config.toml
n_layer = 17
d_model = 256
n_head = 2
n_kv_head = 2
head_dim = 128
d_mlp = 1024
vocab_size = 569
activation = "squared_leaky_relu"
norm = "rmsnorm"
norm_place = "pre"
norm_eps = 1e-05
positions = "rope"
rope_base = 10500.0
rope_fraction = 0.5
qk_norm = true
attn_scale = 0.0884
bias = "none"
tie_embeddings = "early"
parallel_block = false
extras = ["an embedding shortcut", "capped logits"]
init = "normal"
init_std_qkv = 0.0412
init_std_o = 0.0
init_std_up = 0.0412
init_std_down = 0.0
optimizer = "adam_variant"
lr = 0.00181
lr_mult_up = 0.928
beta1 = 0.95
beta2 = 0.95
lr_head = 0.019
warmup_steps = 383
schedule = "cos"
final_lr_fraction = 0.0
batch_tokens = 131072
seq_len = 512
doc_mask = true
train_tokens = 779800000
steps = 5950
dataset = "wikipedia_en"
Each number is 128 + 32 x the weight over the matrix's rms, rounded and kept within 0 to 255. Layers, rows and columns count from 0. Numbers have three digits each.

# layer 9 attention query, 256x256, rms 0.074, rows 83-255, columns 192-223
125080076166142086097183138159171146137081136117134123123059147134197176133148162116132100093102
203123165083134146152149053170098149160108134147121069181167121166132138093137084131127101178155
127136121124146113115142167176121115152126162156166101175128106133150091125135108127080074117129
201148150128112186156136101099060121100149093111109137095086158122195114119106157158154118085138
170134172157121113090095150068130155167065112163140123108155155135127140130114175112132142177116
121167133175121119126133088145166147168105097129122116146159100121087105114117122128125126180186
113150131117056141071112089136129093139110096132125148089051176134129149123054211192112073137168
136188074124065145099137072076156073128198097035089141070107143167098117136107062177105140129137
075134140159116131089180117146170108135151169083125099126107153040121085133125162159151116196159
119098139123181105098142180105136111152106136140123125119122103157095196164130062111141187185128
107137156149194129175161091217109160188128128145112102190126104137104122169152116114155086139121
109150139064126088089068209082082138168110180152122121110163152104123141142170179138031138145088
114148098132107139159066118105127104149139127072150152145130130183088108136166076092123164102139
130117092194082073092119138125157145070113154129151113105065114115186133102153147148102078050130
075119091149109165141064156114148112102136145147164126123141160111135156175151163126140148115164
106087131045186053054131135168155171104181163100107147101133114153168132174100139136132129137102
158186142060122200138168098065111170178125120099165149163190056134079116194129133123169111161171
115111144127086121057171147109122193096112037068156195162164069066101102105192069160099159180124
164172109145176150087105121139149148098156135150091125094137112142173131131135135101126122115111
116132151140153061071093144094181052079122195124105157077145189102126084093152140154115108174029
092207136120103108100145128174135144138095044173078115178141160139109113118173104107064158177136
142162126172133173100155154174099170157081130087130131135145104114110128077138110094037153138129
135129167100129097150112122145122076168142138209130094118127174157029112131165157163122163184112
147167134078117158109090134182125125158117117115123200123092161182191162170100171099143108144085
125163156094160115131138137135083130182145115143105067116179122186160139113068112112125116193110
107090094136115110105161123092144166158161135102107131134146117114055143115115160152158110181150
159127098120116130108085128137157174145137132091158183095145054119077071137179111101128154202158
121088087153089136153190199150137122118104132136157107145105108139122106119121135134136136100096
093115141146127096099133223067138179143146200162155122157121098213121129094102195192094124127118
173103130127146119160141113104104120113185139089108100056148170088179095118135136094188086178138
179162185153130099119134138147120141152103144138168134153114156142102154118103135151112139107100
024169146174103106124106157132135122164132169183110080133109135079114191091100165120125105161088
141162151114102123070158118164096085142115120180139083189107114086085092119128111102118124159074
171141080097142150082157112111147167097082108147105125136099198090192155160150099124148104120095
132137180064127163164107103186177130164185120124093087167204180117051147104102028093133117151097
097100131122151101121118131122127125174102211137112080102151124101138084120096150147147125100166
179136162182115130122130066159180152121180172104145121093129142159158178146146175131140171110134
211111204176081093096106107097110099143138106151115099123078104105124086183120069163169118197116
138118147137093129076143131175131094062121123093129118138159115117158155114190092120147160138138
145121093124089130139196116164191123136166140140141171128122148088122129131139154136166152077106
204151103162126148118143128138131103153097121141152114113087171078149157135169114156107103157126
175117156146105123125131111146143125138140074148129144155071145113154103076059124175056095175068
144102155194125058120165132133098107103114172142117039107077125068110102115086209181145110130134
129072156169168081168143088137133144195153126152149053174174174071086088111141093151098096157129
135126170192114135113157137125195104112126162108136140092110175135125087129091156127124135149120
106098107116107085154117084149152169149114100133138116093090141088158150139156137134129117154139
133142037152145173102134108127085081142083161145146213065135084160113137183100125136106072062126
123106089125164136102131104174107151094148083119160136124128133088105156141121136174109106110142
113119135110187079138109070132188141135127119161108117144099110135112112138122136169123126103167
184152112109106132154138170123093089126107142152096154139132154129092111127080142112149149081126
180130140113102139119093078099113100111101110101156118146161162114170121117144120124132131126055
151104096136120137153117127103111097100180115056189133134099137100187071127137152135102110077158
146214158112048171096131074131146114161093085184132103085123118128104102068138162151119090084121
121118119139085092152148141166130111110140119099118114132134153131131145149130162112158161125118
124111147142168112128097100031148091150127139157093143144150125125145143105153127115127173111168
107061101160162085115150147154152127129113165154112127159134094130165133117074087077128148162152
192196166193146158145116062102148124183184175107090096145153101179117143125127102077098156141138
152126165102175170103118090107127151138140128169126141137151099177128182102188082143153150102144
135162161118104195127109094164124167141144168118125138129136079186098142139140151116098110160126
099119101194146045095165160123155070121135117127122057120124146147122150135133124064125140099147
131153100112056147106126143147180116130125116091168126194159141149101093183138135119150131066138
114131130087161120115158150118099144148142141155116188205157128094124093045120155106106133135172
120122178115202170115117067091141165128141149140108158140149085145146195104136122155101146170160
146160163101145097150141110145080124143159111113125088126153165118104176122171128136080139106142
146108103129141134134138174109137129079122124079139123131098117103130091146154182118114106106123
103140160072099099151159072094125154172166126097067109122131113155153164067109140154184121121111
145141165103130149058109117138086116158154121137103104153155132134028119099114148103073200173188
122186217148162118137145046106098114158135119173067089183174096166106190084139117138133157125147
139165124137061108141106139147131094113091056068128098075138157150101115155104157105112110105063
115146129118112144178055123195107105131133169112112100103096145162088138145096148151069110102130
102085115176128112147106154158150133111071093197117145109116155109132101162143127135147087075141
126160203109128126096148088083116121130149152144140103135131105207137150100123124096147095131113
124130102178087163144069177177179118114087081089108091127123180130115132157117135093109092122131
136135159196145154114084139141097147137103144132085108166176142129142174070097113118114149086195
107144118133128129127093098159109125115102128090110115146095147116118104166059126166097104062114
111123161072094148118102147121050102117060145081111189127111162093126117154110174118113138110074
097119117149153104169156126107169110090147156161115141128136157150157149179131161161145126133135
152122143076164154116177051086100139175178165158182133122151105165141170082131122157190178197147
149156137098116129131099128182127098096131101104128084121102108188149088157089078083103104112113
091086159124115097127142155169123110065126072092126123118112188119105173144111124089097120103113
031099213124211155108136152146150215146205140146132178173176036096120190063204133092184192157167
081172114102147180142100123123107142087122129135131156183149128134073103095122121102124139142081
167154147173180140150140066144069146201083108172124151160184047117114169070147088129199215082172
171108174054128156120121101079125115115127121075121126064095122096162121149092103149224099119141
168106103106122084135185095175181107176151112131095120148131106155139106171046166181167142156146
143086131118133164129172123107128119112121100095159131093164132131103137157146179079137144092130
121166150139126140171132119107119107185151115127198123092163127145117089113149096102149167156112
107095103151187057161080174163116103166166157167151109213207083091077119132146055021126149166106
091046124151140137151097133165143149117119165119091143117116109080145100101172126092163146114158
159094163182125160102113098130125130155131133121150159054118112131058141198104160134127121137110
135183086095127161112125162084141156099101114102107166121173081094166102086117163122112097108080
133129114137097093133122164185135079104104101091156077143035172162142141122137115134111060051097
119162145088141180103077121166125146118116161117150192117184105155122188120166147111099184087125
137116174100111090143120169119139116138149160146160096163111150123197187107137144135150142118131
110118149207122080166136106095110123179126117110122109167100162159128167132106199134140113124131
145118110103087104110126120127128187081095111105174138053101146128122163111131109134113134106165
124132082185118157154099168113156111109156144086096092095162145108157132162124146176113115088196
133109118125097100161074166175135128136138109145119139167131135142123074125105124155174128131072
192132049095098151068142159146172106106141089102174109106141158143114106127122081078148081159148
120124148158092152096112148147119107073147082090179148137149103118108085141109100125116104106112
118110136147102140161152105134130131100099162114118109074106185111121123126147163120164113135109
119167104116127157131205179213148183152172148137130128131171158134089147178161117097155107126115
180079127108169140137138118174115090171164141147086143120108129115153104176118138127120166120121
139172087105103156165126124140113098100117077069119141126158146118120104134106057125069180154099
098105125144004052194103181124113048133099203120119135097000255050176072163088177053224016138092
110137119109100204155127137098132133072162102085157148120144126136134157124083138127119111144108
150124183134123098142163140107094116129096131100149119118107134141147160146153175113146095200066
114143135130153124134130138152141121140153117146122118154092091114173177141137175125180115139127
188157124066085137141163145180084117162089121120089096165132142105175066088149157180133172139122
169125109169154133112069161146139110154102163116132166099100149083106130129122156153099155081129
119101143156139084145124131147150188132165131105079091161174144114180139091140101104093109127139
110159108180114178141098122136139169167134163114122124097152161084105105135177131111116091157161
189123051160116000144091118110185138118138197113159117103012163143101156068154107136146082075117
154122073079181105136128086105122148175125122126169147120173101120164050083106096110139117059162
129147158160114077113130091114102135115135140118100111136120109134133096124049151134119123134124
092120153130118140143131117018144139084121121086148139105119129087146121087109146100148095138117
105107139138142068197159098154131080161166149177100112215166088130105131121150097123137162130161
130099092143144093188122114103130120156155143130147095124115102153131134143143154147078093041144
085086124080124131172065080095082165173158132159121117131128073160135132137111122118151178108200
095157078105124151093104146131131129128152184133151154123153088155130141109120168137061129184099
161130124106105146116123091162171133115194069131136127168134075129139148137107119149151182108133
080086137133141112159127148101103116169190179226127090093133167135134209102131123130097137163151
129175138111133068121123133177152088137098167166095092154141129131128159108185140101083180194075
174148140143161093126154069103121172165157087120086156091164156132098122137159098169141100122183
144101132132104139119156119135123116128067159128148088125148131127149146124056167192129167166144
095120157141163040182129115102096139130107083096133154133146122162077075141131074143098112120139
090119138186086165149158101115173153127120103098153147101131106098107095118165137153141133181136
105116130082105074146198198095104131125114215092121142073063159132151156117154123096143074092179
153137166143121145134124129117146103108150109120122088103110133159103158153123097168125120105074
137125133096108037183127109045101104158103179175255137108111159093142159112140119081111060148097
097069143118149112117122162098177166135120145100139128150071173072185230106149123111079099139087
114158036121144145152120134195160076129170103131162208094114162107110157140052104165096129168044
199123075121116136168114075142145103147146159127130129120165105128088118118142102177114114169134
108139172131111136103139096062117125084138152134126042131118109135148175090124183151112089101096
165117154113153151092126109147091141103111106137171126135098123120192153121147141158149181096130
134153137131151083181124125143149106141121116157163090160135127106143074145120072187134115213097
149118128138125092139121091099146113107108143168137104159121137100120153123166091110131178166160
154131197159125081190190114131049145203162111159077075139124187113166175147151068104122134141165
153135163168161063207150099125116132156097136155193101120112126079165202148154132112151131122114
118067203104161108200142112092111157184120152226108143193123158104168106098118131107147120125136
155213122153116139123087133142093136176126081145108118158186155138120078112118141138106132101128
125143058148130123109097091145158152143142118089095158134122149089188105131153135061098117145135
160117118089151084157145052135093140167146136198140106128113125159135159131118158181190152161102
131172078121135148149128092090167127054145140142151128135121144110088096168161072119109131190098
081143162163177096110126212184156110064151164076083083119104106101029154068151136084070121124094
079115124119132138118159108071114185072144106138153149097136110110106151163173118092121154179128
120146120119130210106073120038133106132143091070143128141171139165076092130131135102045149106118
138093167115184113162149092120118154165087158204131135160144076148192124111141118159164114174101
112095061106146149090079087200149146114108077206143188203179006106094069091075142150084140106115
148102133168124094193177074139080086135100109099142124078074157114212122155153149182072086102142
151110157159050138127145169210110072116122138123075134122037174080168131143136142154168126142077
132175058089117148107139113122127104134119163074147141089106164090124111155110116141120088140128
071144138161087234179100152137128110132069148094164186122096124175064099094140125122115154103144
112178117193141098116138101159123153178094183132119122149068137096150148137106177109171126190082
137148078126092133110139132091097144086161170161126140134104166104134156109125105130102104140131
157140145136107115146164116151129099146117120157096119155079120081160146166112144153155107131108
091130120150164172124185122145119135146127088131180171142153121160083119154112155108148117141136
095085093111040118147117069134156116112243079129202079160141092110165076170171122164097082079164
114100101089145128082128109116161177145170163100181088126119093103108179168147177107106154171093
063119182154212166112071098168075181167138110213124078255243057103135162117151090124134218190100
173172097079131075153127172131126148062127154096134113165132137142170131150136142140166111139157
110092194176117113082103104103115156036114106064063160103098102112079146114141099148142160073110
119133125135120137115075144145134167120117106180075080137163126149127093115146118167100123132145
122110119148119104110121110058163130137186106124189126088167100185094171163108146140143098142135
113136113156113133090070133153111133175146099128101112080146124153129148138118098135081156130135
093089131126095150166121074103133112081083145114120157085166163192094145137119153135174141182146
067071136137117110140124149099150184123127166143112106143152106102138138118166137098128127159184
133103133127156090145129129186117145073141154096122119121089114082161124143123105141152137095088
079152143174185085169120120136149143197168203163080138149143151105090108112183164122137115116131
129135157132114143137085132160098140118136085102123175105166133122117139106165154096130169112152
143135078098112103112131162174093192037103139105109157115113177124165180127112136139162110137117
166180086076160151102150115117157105095118111115148157140126092201076168089101105124115118157140
081141111125116102179159134167136187144150140164124102179197134117158186137166146072135142166127